config = dict(
    num_hidden_layers=15,
    hidden_size=448,
    num_attention_heads=7,
    num_key_value_heads=1,
    head_dim=64,
    intermediate_size=1216,
    vocab_size=16384,
    hidden_act='swiglu',
    norm='rmsnorm',
    norm_place='pre',
    norm_eps=1e-05,
    positions='rope',
    rope_theta=10000.0,
    rope_fraction=0.5,
    qk_norm=False,
    attn_scale=0.125,
    bias='none',
    tie_word_embeddings=False,
    parallel_block=False,
    init='uniform',
    init_std_qkv=0.033,
    init_std_o=0.00602,
    init_std_up=0.033,
    init_std_down=0.00366,
    optimizer='muon_variant',
    learning_rate=0.0088,
    beta1=0.95,
    weight_decay=0.0088,
    lr_head=0.00758,
    warmup_steps=200,
    schedule='wsd',
    decay_fraction=0.693,
    decay_shape='linear',
    final_lr_fraction=0.0,
    batch_tokens=65536,
    max_seq_len=1024,
    doc_mask=True,
    train_tokens=493100000,
    max_steps=7525,
    dataset='wikipedia_en',
)
Each number is 128 + 24 x the weight over its row's rms, rounded and kept within 0 to 255. Layers, rows and columns count from 0. Numbers have three digits each. The size before them is the row's rms in percent of the matrix's.

# down: layer 12 MLP down (transposed), 1216x448, rms 0.0498, rows 845-879, columns 56-111
# gate: layer 12 MLP gate, 1216x448, rms 0.131, rows 846-880, columns 56-111
# up: layer 12 MLP up, 1216x448, rms 0.142, rows 846-880, columns 56-111
down845 101:131116120130122110140097102132114162102159126184136097145109129114101149131095121086169123187124117097161125132082147122160191130146145110116109115100111130136141124166
gate846 104:097145170125108113131131093169111146127123130092130137149115158136157125105130105132148081123101107166107165186093113130118123112088095129113168124104157165108131143127
up846 102:151114129162113118154165141128139116121166131147108157100105163083135109160133088091120171142094115129133160130118131115150148112140136095104177122083136124052118123140
down846 104:088153092114158119167105105140116123101157171154136095165112179154150105140146156103129118158152130134127135154091151118151122091097121127158086125082112159135142125128
gate847 100:106105105184135117137092132096089071115134146132129148188151106124127138114108158117125125118141100145134082137101128130107144145092119160130085110137136145123137139161
up847 102:104131159185165107172128142107131145157146121109116130096177135122135128113105158110166136126176106167139161113136148200118109114129099121076084154120106163133127117168
down847 101:140118144145142152119112172127153129141144139180123129153136121105147150119146148158116103139150122101100096139143147131154141136127119130100127129108123173134136120117
gate848 095:099133137084137164126073125157116132158117123094118126101124151123108118113116103109157144136146117128170097124134134122089114121155133114167134110118124084147122168126
up848 099:092083108105127121133101130113180121129150105159078087167100130114135141177121108131111117122130124116119166120159134119129146183156137176112128130101114145111108094122
down848 100:120120145120146121121133143097114126104089108139136104147130122101117156135080180116090099109112101162152141124099167126154135136075134141089138088140124143082148137171
gate849 098:162099129192136089108160148175168121073118154150154115144135106114118114130161122101129126143118143141117115141109103126149115144096106157115089129104127174120114137093
up849 094:096158160111159162146121126137120126146132117125114134139117144125115132100146133144113128115131113171141082147152157162111176095148176130107151126150150083165145173120
down849 094:107157133119152101176098101111095153155163119135128107107111118159112114123145137110104156092145096087135107124117138130090125116129135109131116146125141127101132138109
gate850 100:112178124078207153142151142110126119142144098130085159108183117114132109114145119138139117107133085162157138087156127115156117113150100149094133147149141148141060154130
up850 100:159126122157136089114161147121071137100131170164105160089131147153110108138135101108135147150122116148129177111180115109143143147133088135098110084160121139095131121109
down850 106:114125160146137149114099115161108170154141086141146130106120152123121089110152094108129132103151133126116134134101105198166163122131121153120129068156173106133145134107
gate851 100:129093081153112129124151113112192170133105143109113108111091140114137161143098121128138121124130128105156129115102133146109112131099108132117134109119146088147119121103
up851 100:130157131107112101110148131145145171124127141121103155133086133139151117083188155093141042114113086104146110172083101140120132122143144079142132181152135133136100129148
down851 100:126132127130138150131151135136131111183084098141133093147131141080140169152086132160122118113136158118130139119149135135153109149140125129111115057120110165156166090138
gate852 100:081071088156123158136145139085123122125132148138096139108122114099122181098139143157139139133112143147142144158192166113140182120141118112155166151115192067140099127123
up852 104:106132131090142123107069110155179130103126120108114142067102135158148130134130105134169124099130141144118150071127096145145121093120117103107178131118137112144099147134
down852 100:119163076137147161120135148077168144120105138107099093123086170121113108116105137091095112149138135168132190096086151132113147142128118110169133118113108101097090116112
gate853 101:092112138146154132180126122134133125088143140112099119121147128062147138168062141135110153131138148159067099124109128181092107119113156147151143066123140134145126136133
up853 098:151148182131128145149139124111135129109091101086129156213136164128150103140111115123095121103138178132096157134128151152176146124111118176152144116142153088103157136095
down853 105:144112167103134086124106145149135119170153150137080146133154151142126126109175123099133152098121089173159130172109124156190111142162113149085086167130124121138155120106
gate854 105:100145120144103121169140130122164142092123144153126121089119090097176133145119126174145117126126090167143115109155089126150108144126129110162140129165151134106136098123
up854 103:116115087149143117138110139162128160079171168131146112116134172092116144161090125141130126126127106125162133119084172121143122095124156151114126103132142141112130154115
down854 102:123165153166161140103150109142133143128129097110128158165137124119131152121107132121102144132136147133117118126142145156176118116165123149136127118129139121125085152124
gate855 106:169140129115079140147106129133098126136089135174140088101153129101079106129155128150152123119103138109146134143091130171147109128146138156110068097145157107172198080095
up855 099:123131110125153153136111079122062162129128092143114129125129122125112092143127127132135108117140132133101158128120082113097096160095145109079113142121071110120134135172
down855 107:108136107134122111182142117101156111081161134085162111145120164132118113119089124130195120094125107127133119128124133173147115139121102127124125152105061149168116148115
gate856 089:104163134088137134172199132114115124094101168121140136136114086113159172144123067135163129106116195094094167079180167148125135133132146141108129134103139137149136138137
up856 090:176157143127173133091125135148127148086132122098137109134150161142090176152169132107155166115107089148154124090129186129121113144127140140104117116118186132122135105111
down856 084:106131099156140149131138109072121143114119145095130131104119118108159133136089113134163139110132159135151127165130089119124089138111181095163116144163109149096119133161
gate857 101:164126131110149124145127136123127103148185153111094133136151110152120122102134149160144140097151109125088115136122134132101122130102151132113107118087089170101133116137
up857 103:071152120117137187138113100142128143134142118102139100136131104161125133126127146151124113121058174123145106122088109116133139120085140162146086152160149123144104156155
down857 108:156148126077117155120151103078142129110142119113154105126120162160095146108135086086110145100123077118069110109147079126118126093169151082112123144134130093148134155139
gate858 102:136130128125120112101125112118102108133142202099165131128104144139130119166130148114114101109129142154158080104076115125130125160126149149131121133121143181112087106151
up858 104:148106138167140150127139165159133120130161136109135155134097135101151118124103112114136147140106131117080112149133140167129107150124123087136133158143171120142145137093
down858 104:096183137134137110145132153125120085141106129156120111166140141094135132143135128101145097160122140087110126127145167126157115146117140148106126149102161170133124114129
gate859 102:121129143104123139143108118148114147120076178167123124118156145115162122105138129115105159101140134126105108116163140153151117150195113127154147162114140157153140104150
up859 100:156149114105083146130179117125139149115139182119095143105120190093143110126085125106113163120127110122145118089108120111125126144151126159171116124136153135109156125122
down859 101:084114110124135135108085125142101125121095133180144115105119115155154065112163146109140097156142133162124087147160137156109131106156102160102141121161110117174116108133
gate860 101:123108140119103149109145118127138162150083118081146131173142137119116143156136145154120143128105188127128068129116152148081132130129123111129076149127169148116092156122
up860 102:166149118134151133125115146105095141156147113128096118148148087088115134107179136161173120124110132161111167133161146100088130144125112081100122127125108163140159156116
down860 104:124150149132123143125114154134118197139116131103115076135115148125089131131114125104125097133107149107134130105114107135106094143129126147125152128109119120095168143154
gate861 107:146131067125154137133132101104159105070124110143155138149074148137154117113147110113156112122140153141114114130149120144107143133094122150107139088170158127144087142145
up861 106:120098098156114117131105155106124101125146126131143112134133155125143111111149123132156154122126168173166125089132090153116114119116146114119085142131081115150101093154
down861 110:082137089134137111149151113120136110146138132121157105094123115120107144127126190123163124132156125088109089133124158134086161145132104140081131097131121139128085079125
gate862 089:098174115145140116184146051147111159139150099142151169121120117148105087171121070157092108133109154135118145101181110150100163166108114144135133115131129110133098129145
up862 087:122100109138142134116113133099162123161149142139180113146141126139116146141127179138142148133144136139143159128114118114125151158168130111117147126117131137159152076147
down862 074:121129129146095133160105118139079132154135107158119179162131135092127114107147104159132144129108141109137147144098113163098106150120136165123117108150099110115137142116
gate863 104:143143096148094119097138151158074118102134123147184142144118141161123112138126131133093137104124133160140158128135163108103090126115111183117094162088125157128109188102
up863 102:096130132102134136130119154149112158117114114108119107122130146131128146133135151133141126115128126169122105141086166157093146113130159144148116117131125228129157158109
down863 107:114116182151128115119058084108114135102126149133147130155113132150085143140139130142120177169089168151134116105108187124085095154136134139150121146153100147144182103155
gate864 097:130128104098125143144162171136136115099122155128115138133107117144149112134090165129088078119105083069115117115096163096107105157148087109148088112173151151107097097102
up864 102:111157150151173175121125143123148141111063126114154149124131121113123130136122120158087121134141138154071188136141159105149114145115103144148150127164135085141134164145
down864 103:143118091121140135119171150147099112105143126164139119112091099133126114113127151141140156086146091137168129124142138144101084117132128079083148104154156121109080099132
gate865 104:141129130135143139129147170118107101086115164109150142143129168151105104150091114122116129157148102146111190144137149083151145102161116103175128169146150161135134161129
up865 106:132142128125173156140148154136159152161161106114130159134090090121165154110165131097105110118155143136103110133096106130115118116088148127095159092138119146121143072158
down865 100:098123135095093140135128125116130120102131152105128135145105198169091125104084111129122155169097152123160139161103130118138137110113158100102154122140090154141122147117
gate866 104:156110111130107131121076137112112074092112132112099146151146095134117154142082096129106082113134097151162047146112129133140134092119162124121123118155176121098113101143
up866 106:115145139154177068125112157117149142084139118149160104126096093112105110121113127109107134155143106111119114131108119119103100156084100153129122096118124146139078124180
down866 104:131149143138099106091114128096130174158122161127113128105131141169134162154156099148101117130152122128110124135131131142122150110158089158125133157143144122094124107094
gate867 100:102132124117106084156078118106101132139118149135121150151117144086137138139118118145129142111104107080119154128096132118101150141137118142110138098108093097151141132098
up867 099:128142135121116103110184121139119135057144145127169121144144166127155150141134097142132084167143150171125121140169129099176134148124089140085070115135116162119162111184
down867 101:097099115138139100121114105146111143149125124064111167193090083166131125106151121124099175143139111161126094130126129142122091129127140150149124103140122134097116110100
gate868 092:095147141164138131129141113110150158145128167125125136139143091097191153102126101163135145095107083117169146151106124164151096171130092104136144124144097144076132133107
up868 084:097119127145168179125102085135103152133128129113139122179142148145120075128158148100143095117127150119123140151132105115159134090143109076123133140103126147142187106167
down868 085:146154111109118106150084090136101128097101120092166098100121131127120166138129118156119116129158100156129129142117165140169102132126088137097178108121143150097115139117
gate869 091:099143121147122133132143114056126110118080149115116123109056135102082126126103157115096123140105152126154149134124119143084121121067128123117084118087109135115119154127
up869 089:089146170142130150127137120127134134149145104110121118135095155090138133096133194155142155119122097122128174149142118069159108155152107138112115128119116104134171158113
down869 089:130155153150137130089129172164117117117100153137111131159084122094124146146177143135111163175132154144129096137119126109118137110104122096138137149125107128137195155179
gate870 103:136133122115131104137128138151122145176126130136154089124131140114128114121161110105089119154168116163133109123144120108122144101094119152119157100113079165124115106072
up870 097:155095110111103136097076167091153115104146067133144117139157125116169175149134116109128118111095167096128179161121125164121127134161134159157080086122153105126121097141
down870 100:118139189131120115131146100062123104110152117114097124133132123103122135094134088158149131161136145139110126112099111159105140115126136125143107148097154094111153142149
gate871 098:107142099150166129127145093112152143129147168175154161150155143162104166142173138125178145138099142152108099169165166124165150115115107147089132098214131103081203116141
up871 103:137145111101099115117146126063173121135112127140163121157133133176178182093158128108130131159111167110152129122128099140165107135113114158132122118102104121117128118135
down871 099:101149181154120145126179118186174144108104142053151149109102106109113138153102115097154146112145167138121160123134145147084098142125105117107122129157099119091122125110
gate872 089:168121128113135146113101110169124115101131133126122146115168102113121144155147133076139093178159133127164115110133167129118089111103073138150131142108133134142147163138
up872 087:120117136152121147161103111085116098156111159124126107123151110139127126104137155153100127108164134129125118171140080097096094137092118119127075115101139116170141128141
down872 086:141140112143140107140152127126127131138112155125151141087068143147075088130131106103146139163138110166137132056115124139148126044141143135141149143110145139083174127096
gate873 090:085123135146120201096110113143098142128093114136106123166097115130126138142156107140136122157161150141139102076153097190121111163108156114140129141116136130090150135193
up873 089:123169072155147098176159163125108098109163133117149091094102148136137157089137112138128149107133118138130122135107149168124147143105082144110141126120140121111148123143
down873 090:137115120136137124143185102133116123125146120117137131098151157117126174093084099160144129088172116174116126136168137124105107097126149105125163146176140122178099125142
gate874 094:164169129114116107119148169166117142126126132144114155129127134143118140141148126130120173159098125111123103151119105136160095165162104134153113123123125122143062111097
up874 093:131095133086165157098111142117172152133147102166114110146101117117129115108150112100123138163182149116140151121106115105142116140182113108123134168117079148116120057135
down874 091:158145146118133073104100101134154124133119139109147137137162138109124099128125099141116127087093138125142103145141120138071157141115111140112138104103185110135111142141
gate875 098:120069087111104083133129112129116128153103124125173130139123146133114095174146112107124165138137160145146087149151118139156107122123112098117124132162107152106124139119
up875 104:170164126128144135141108093126142115104133117131131145134091156140124133147143095124120112094103122178129135089161091150111127087123157087105160147093139143124120127111
down875 101:109113108122149158113132131153122130159140097118149094170145115161137184124108101137142119120110132100134130106113106120133168134135131136148135135157149146149094155152
gate876 098:120097117149088136139144148107102050114097177144135111149135081131175115175163124173169139166148123188141146128133164085149122136123106111144162192129139121110121106123
up876 097:120111133150147122142126125134142122111165111090144127123109098109074153126115143175116141147155124121172118160161079136140131139098139125154149099123103101130132161104
down876 100:164119136107112145135123126106124176125120131111175160131116124135163173111119122152138162093117083131068160122163146137134164117127143113142143143148119133136108118148
gate877 090:151091126108124125099107159159142162135133132120112078136087128130161153100087139112074104104092126072124141125154082122132158105124123136168168137142121129158121123171
up877 090:139151109158160111114110175129148134127119168124129081114088162135129099143116125123177099131132130104170117111140137116105121111139135136065104138134111132135089150113
down877 095:136158153110146082107088137162135145107128127150121107149147110156118146146144153140118103147162123195121126129154117078178148141132103112129142125122108153096130112110
gate878 108:127124128107125161164125106141118118123150143102091133122132194117117109049141132180129127178122101111159117171115072123143104155071121134121108087123090101122100096085
up878 108:088115138128139155158132145116164106100106140126099130121127132135124115130091166124160107130148145121167125071095112135137155090151126195125123080151102117178128118124
down878 106:150156097160107169137132122143131109145154146145133173139146139145131107122168107123161107167126117115156121136156114117136160146129133110123126117106138145121100154133
gate879 108:161145115117129124141126143089123122134111131102161142132150192110160100107093098095078132187150160170144125160119118074145123152134153176146121128134105134117120156145
up879 106:095128158110142098132115111123118170151143141130126166119131130193142179115153142108140157120147196107142089128107122110132094134152137129157132153143140103138117085109
down879 105:132109149131129133130104098135126137128147135141112143167138098114109108095106154139147166084136082140115123121135112138126102116144165121119127105136133129136119128136
gate880 105:140157142094181153135085119121136160128107138173132133140086111104137122115124094165134129132168117149148140139110128152126136181124127107125128159112079117137131116148
up880 107:143130130132143116119123109108099150102130138160094146154105087131176121119140100113138135141153142150117107090149107159127118127086116124101117189160099126140176113137